Part of a small language model's weights: 2.74M parameters.
Each number is 128 + 32 x the weight over the matrix's rms, rounded and kept within 0 to 255. Layers, rows and columns count from 0. Numbers have three digits each.

# layer 3 attention value, 32x64, rms 0.217, rows 3-31, columns 0-63
155145114140169188074087123132180109104179198170132146085120128080094175092130166168170112146162104082123136084073160140102118063143060122186146097085140155132096127137086117136135157160116154
093127128138129117117105132151139134136157167111153166126101097142112141140141122069157083175089135115173165108148159222121119147130128127102093127164106128129121126148154169131142118152138095
165127110130147169073065138068122086141119172125133104138092137077124194121145130134178135088167169147144150048063126083140047111149035106193152136161074137109166066141149087172127144148113162
096106081140091115105116121138125119108109135130114109158133199104137068205090116147112169142114150172088155103095052055137123111091139120123190097163161152162064122163084103111124089128087119
164152106138125146102105165081153118109151111095111145173085115147179090128118117156129165060042134093150087116133181158076128108107092088074144137113113149091084092130134128171114184123114085
113095107133122180138148162079159154088149088139119098174190124130094135147190156134113157152128111157110114110170107136049122146109128107140148145091127087177108086114152150123124146107120087
120165196159148133192096113112131095096111162047174113131123152137127109100104174123154133111165169091162116109120142120137115159103143108131128151150131086125133065201094122148125159077125149
110076137209120165136133164168070130081064104098107147144171151159046187123091107104066141131087105099110102124182112107165168151076112101098139164133126039140104155141176176059125154148114089
084119067126072151116117180180126153111100120144101085083132092152197146160104128110157136167132150153085144165154134146164123170114138065202109178108063194079157133100157082148198113152131123
155107178108117135199120105149133120156145149165126141176119052164118198117076118151183137089108151119122156110149118129157139151126133102150086063204089098117142078122124143136135150121078118
128150191082148121113102156109121109113136141100128154159116138099155106101154076181166104119164144099175184127147111103191074101075088181106151144108079068108099126186112152093190186132127176
135117145145080162080168162108113155127117065136053157110099140177122145166114114136094134162115078126116096134125123163086134154165125184122128149147088187135108178118106131112088136080091143
107130092106129163184134193062108076167128079106175084148121075144143057144093117123170125168158108134137090118175154083114143157141112161186152147163175092126171086111174150129161089126104126
123090114149121128148162112091138130110108070156143124126134138127136082176125124119113108181131122073113076069165148094148126146093159140156118147113123110175091150154140127081108135097175122
106141150155185161094078131100110098105123149147090168165111120082131129099140133146166118069116166133125122095117016170068124107051113127109124131096079119090163122155081080180161154080069115
084138090134069160161139134183185110141123127129138151111163118102068126205163085097110151168127139162101132152174139161117169087137147095093138134128126150182150132116157123138146176061145158
154079132112128125135067157088151086143138120167138154101022164094136151043144113125147127055199094121062162058085134143130064139130116069105115141053124104120148120141107148054151121159091148
176134092117134089082135161106099106144179131137141153140127072110141164104111160148107111099127139085134175145135132123124067121136125118185112145092111189135144160111096094138095128144096077
104078140140150109117143131075143129135106130073144094144106109092124136065157158105148108144102163116098134160126151109172130104192126091080115068064086113103107107105106146124121172138094206
152127147144067092108137079173130151126115086175145150098234147097126075155129140109169156210118093122137135109064098106138156136146131100119171156119162201136158156176154115091100151096136137
119099147139118127143149167119113146161177095110179132177089077102079123092118090166167114098148125158123126127108130130115112112150103100134051191117063145138079180107136088153161160132141126
143127102096125096158122169084121084100099163126117161157134133161154129076105141165117099104135096139093119139124112151097122098140108144143079112177105139087096112087088094113158186099176072
148161141092101100115098082113066135121129133195137168115062181116137126069113226138158094154156184183129132156097115146134165112110062163198125110093100094170116104126075094115139087164108135
183111175076107139143116170145086078188125216134076152156061069137140081175109129111129110121107126171090145171121110110137113165093112096150120112099134148121093106117121089140160139162127102
129134175154118086141117122100099116121104151172110216110123216093142112069134183143145103127167183121138140061106173109092064099075165116145131104117131118123113149122097127144169190201105093
125124153163104168136137097112125131100126088134114105117120132150086137174123069089088087124144132073137137138079069049124194132160152116148092142146145122159156080143140182108138193132137160
131121124171192138138178152129152126156106081096118072122158116086122151157147118145161167117066149106084126131149086151079134214111152166140160093153115152108148113106108171078142152089177119
099167150124161101074091128117084064109149162146099154084024129187137136042195193109182129109112196161154215137062147145127087081089079152158103072085097109125178111142111101179170173170072131
097132127154157134141124093111127127090114154112109122095149168129108110190140119159116088127083116142121112109126064118111135159136112113101197147097173128120149209141151154129128077186147111
# layer 3 attention output (transposed), 64x64, rms 0.197, rows 3-31,35-63, columns 0-63
151136062089109181071112060136190113102129133159113122124150106146156105207128113078118079063118185085152138114093140081128199163141119184135158103129174122166196101106098185174114146130065149
090131111143126151101175097144174158079161126133086160130090114112066124060146154165110117109099167109139170106110070101109124124137083168164093148116117153172124079135078123156108143139091174
122113155123084144163057152142154108148141115137090123144111067148182140171142209071183098144142150128075122143173115129122135166132113171143122147113170123122089181127166131140088121121158074
131125114100139133139167149161115187134107140103118142188133147113132117183114165133171097109166114087100149160115168154101122148170165143121180097096121065162100138123132137135102131137209077
104134106160046101126120051140138107078101060130122187037127178151147176175114096102124148134116125176140056126202143133120041200108132157072166163147185076050143238123191104099117086152135091
057139069115098087148183160135116179124100044140175130074159161126146141096134159121125077159118177128093092151205170083110082180170145099194149120111168113102101130148134141095152140149119132
122127166131120093104118145152098177074128120125106124138122167135101116138169123125081091169166078107128209132173138126117151119108107128145160136116134138084085140173100130111107116117112133
113092125138125114126151112117078159152142097075120087172185127147066147098104109135108127092164133181096117177145097145117124116125100126080124121124112162073084123106127136149113124140118129
122159139126204131187110130119096145168144097128142137128116057154073133085169115100119143162168129158093106117079122117147134095117115104140123102116103097127130130112112106119160119130143176
115166130113114139145111138144159137167142196101105116093144129108126156116144098110087131072120105172118184157167145083178152142067080136122163106102091125063169152092096142172153089152151112
129116175143108095109141111076166143100178111079105122130123115114123132071117121142137176139160083121162207128151096154132114137101130149100173078150091165074130073128159114152057145126088117
121089098137133146216084074129115175056118123152131143069100119093118089131137139111116135158146187098189058137152132131145118084125084090118100163156201124136117158106152117143188151158163093
135168098150125107110105140131126130156150192123099086087028118150174157091147165085128151196189082111141105158182179121111055170130159147159117131101112128092109106131174111045114164086120150
126105103131104135148116157134130172112125095116110125123098140094125090151134159117133129174095163106111169121146124111081135132114104120128103106104092117127121120104119121115183069130110135
170086122129079136116157152140073132117091086106094147087137153169113114180159132106145101144118122139126173158156162123160121141120126153173136154142125108106163178119156132114098135143161150
112084128094100124047169119121124132104130142147072134116118163114137098048139173113123079166117154154098147072108085107163098095060153129160150158120106140124139136124092107096151112172100136
121105101153122102131119146145144180140087204139099144124093116176114117136143128113154110048142111162095109133167157138117100184129107160128082110194130121063144191130120155126117095199124125
078087074160124145143110083137114120154113119180128125056160108148116138154133184094159146146123197157118095125118125133082149141172072118129123154186140106131142116082145113199145133129123119
080104178156130086104140168073139118170161136074110186128119165133138101076115136173137130134102085125105095058126074081130158193147164101144154145097126128104158155088153095146114100171067113
118130096102130133098110131106134104097112150156123144114117146155160126227098118123130093108110126098107071132119125165098213062122104124123135152105114103225123151116145126195124104069143151
079124173121100113118134126131107141132147114144100144092110127096099161146085145118098068159133099155120073102144115163153124155096111125190113153144138154047168185139140093142175092171200115
091135211141144128178128110136093134115127101101142141135218120151142116096140113102150144117156161154176142115136138106120072097089164156187055151158121177120228100090132164122120121085128169
163067117107115120072131149110106144188092108119145139162118119075123142135086177111066111142094135105130163168099105119082149090124104088132166115129145071208102064161130042108161159127140130
104128161104197103144105138079117095196134149122183143166125105131121124140142134088100149109137141136122131125099138120123078088079137129107140135126125099109137098103102139099144133156087165
110122111123120114147146136179119111115087127129117121106151131101130147138147132137104125142112143107155157139140137114148147124140139098142108113137117120169108162134109145147136084135134151
109142140138168079105127119147116142088096136190090136119141136110145139112163167144166161129164099104129174139158099098119158120088127164142130141124110093140154125123108136162123112076116174
102141101151153117171135155130144126158111128067110195154123124156119097082153137149131132108114192200154146100170185154123098126163176134138127109127080088142083133146122093109105132148100103
121134141084132092104155128138111163147119150128156112108085169088126133069089163154146161121099146083139156082124102177107125079163112109131095117121123165207113094161110088128195081147135114
138125079107112129085100086093125108089126127069137092203115107162142114132151126156166135118114093106120123096118124134127190049135151194141132156105176106143098125108137160136060173107115139
152122154153086049175163114123084130140124146118160163152181134174159094108123104139140134093118126115200175123189111160151140094188167115133124141090100128170085138192195145156067151075103114
194109127101134130149179151099104136128113074097142115081162107089178123083099136160122196107171111152110084159095157097129154110126129147154202084129188068159122155118158103115140146116140124
129130110101173115136147060143171124071151040146106104162128106152118085057112063186093085137086110094190120162104144127165139133150150158175119122100147118146114133146091096091143115087130122
151128127181105149133091119092113057140104156134127143145140115135048129100184081134118114121125126122133154079107151139155127074125140143117070135050107158138156208138141145132130121164086109
159084146159173120156144128145094128146124126165155121105158103165132178053154134130139135159151165167175169117136158065146184081189179137166059087102113127177127106120124146142118150128091125
139165133089153134147106061126127071198129195146102190131077140112092106164076131091139135078148070104143135108073144160174118140100140112054127135167114128172134135116161144160137112145124163
133111101061117175125150122116117133126143100131104166119175069120169185100151086134148161121064165116089114160118089151124143114155120173179137115174123174083141148094126123103145098148118114
148214229077158139083109120117126109228149141221151117143082106111142150169135161110117140053115072140129178062138113102113085194127126120121075103087129164095185116099067095132168144139082190
199093124113071145096109153087151070145082123119133149195143167130168085189083198147132163075077153102131135175115148114106108164123128193135147132124148127141089149170136153092033138130130134
215146170121145133105153138128156121107102095127145036096141143090152138094132141110072148159103126097142115161145114126122126132176150127142122178139168187141114080104145102091127123103137175
108087057203151126121143150127134128113119147140125169131145132140101117127184137122074106178146161127123079095105095118065147087165131093163122183069137115184044132071079106228118115142099093
103149155128148084064118168121134094163194210149151096132080127085149153090143177119111119134113105125101231116131069092126067149086171119186065122058042177075187098152114114103155117131117146
137084155099116117143141096122138177193103094125180111114198096127099143169130138136123138089109156115091108148108114151090149138156117083144159127175151099158123130137129083145130124172164078
091152091126207129140115112168069122149129180113116129116109100163088152138101161123202126040139097169103173145061155175124162137180107092116168119156121100148159092087102110185091146166106072
168134138092089123116103107146119136118131124135142084127056076071162115102118127083110128216157121111130149058126138100168120110133156102136122106066138122182066114168116091119077116201094161
122184200106205167197100117116105140143120104089199088149072082152188134095095089059193117083169143149127117128173132165046142116168125172099103093125156140136102159145149128143175142150130090
081148124143141182118201136104084107144119087154182078173153125109089119146062116139108157154125168182140095169122118136173156054087103108123147077090109103153107082125158136186134178103146161
173141119098111086127106117119138121070122124085088145188134178142115100138143078149130119177095066084132135108145121131128173118068135157065168156112154116087036118159160123076152157078147139
125181151096093151121073120113095105111096153187147103133177122102166145119080105138085179142115166165210131104145165202104158090083114177113122175151152128108104096142140146125204140115144090
100066088098179140127107171106169117200203171106133113097079144171140170134169145155086125108154138168129119145102114139079023144132205186181168126106111139035169123059050151125110071171098165
154129115147143076131062072087123100085110181124108189132211146150167089226151134135119172150124120091097155186065080173179176109095149097049196097156119082152155108176107161153136119122125137
110090153161133106163144126188174106128132108090174082125183138184137067184134126148126124144127120086137086099152144165159148083160217101122183109115090151178132181147169174143051120122150122
142153153167149183126124098149134078124144127113131106139137120166150103154142115128198158147139123138126132090171179124184158111101186095143133140161154158139109124112129137123082142097123079
087077109186091149081171109120112180011109062127122064075174118118069155062104081183133132155103113099135112071148111158172133109167146112146116137116151170183104099124162169128122161122095125
196095145111116141065168120100115127134104188077195081149108166161058145107122125188105167080117032121077152122062048144120084135108135140069136115057138108095176128170148206128092157110081161
151170163081126118179096119112181096145120161146084062106065054123122130073110138076127093102207184164069116093149208166132092117134100117060139107106140160198126175133156073064156107129176079
159117092109098107117112181112122181097168213138089139084088169123206118182104183115106118147140110093086116127120095092111131115104118104163097143137125191103195139117093151117124061119174172
201124095138091118142110122073099106110122057123140141133140178133127124114106125209154098165113124130149083130196123130158143097105166126133191137085133129102074157193145103032087172081096154
120154142144114124106175148125136144111126152169157148128128130105104082085074171063125145117153163128119120147117189135113077140115138103118095091149111106155113068126196111126131113133128120
# layer 3 MLP up, 256x64, rms 0.233, rows 0-6, columns 0-63
105130126143107083130135111107083092105143120127087109096129143146096153160099081134111106170137168151074114060126089134086085142150105092114182110133097089123125091144163125073104168150133135
135130143217098158122099085097142082160112123114126141124107093180099105113171059131141162150077094054109111145167116114106122209132086116176176079165128091158111131165104081164134125129143116
145103114112146115082138107094170056156117173144153131129104149053117168097135133079094134117162129128154159126116137135123147112138118098136119134127121085136158102080141131119059076084139178
123108141099172145161073129134175114134093071132079180159069169061155151096118137145126076097165150130125131131130143046127143187147101123096163126101116101115095177130110127120128116064139154
146020092080108134101114144129129140167095132127054134076121108135159102177159152102133152114124088138111130127165114087133143132093111118108088153139202073148135166137164106078097137161176132
065112179169111070137138162053115150126169056131136134112111126140106121069102126172124074208092148142153135123084168161147135134113064052163127170138085160076087148145085061119170083089140087
081120147197134060101163141129143135165116107164148137060169111117185093110086158187099081148132101122173124152110076099127102126131128043071136127110049115127171051163096155133148100105132153
# layer 3 MLP down (transposed), 256x64, rms 0.0752, rows 0-5, columns 0-63
143084140138120104150109149141133166159068134146129137109143124105126189147129113134169133126079134119155142091149192073120144104143140096170096120185113110145123161085146139089133092165156131
118130088143121149052078142150118144134121144082086129179130074128146117127159107109132090083079111107134093182208127156070156150130121152176146086133110154076200115126144127138097130130108122
138129104063106126124119138121120103125118153143093119196169126154106123113120152111122105133130153135091160108119153141120133150140139125144118124125105095112118132109126152091084108153133107
140128117135134127077108110146158121081120122185086136119131148144147129130145124116108107131153143123146119081115149102136119115118098139126136117118140111106106134131114137127129095130143108
072180133180179163136171094139132175094204123130157154094138131126114153090113102176140110125148155140111133142087148104105105124123104174171129135097056152120134103159113110143134110079115110
224114187122137079138149126117127100119141092084112066162132130134133106147149092116134098123145158130162177118185106083177112111143151169186124083118077132181151055135143184141023141188084109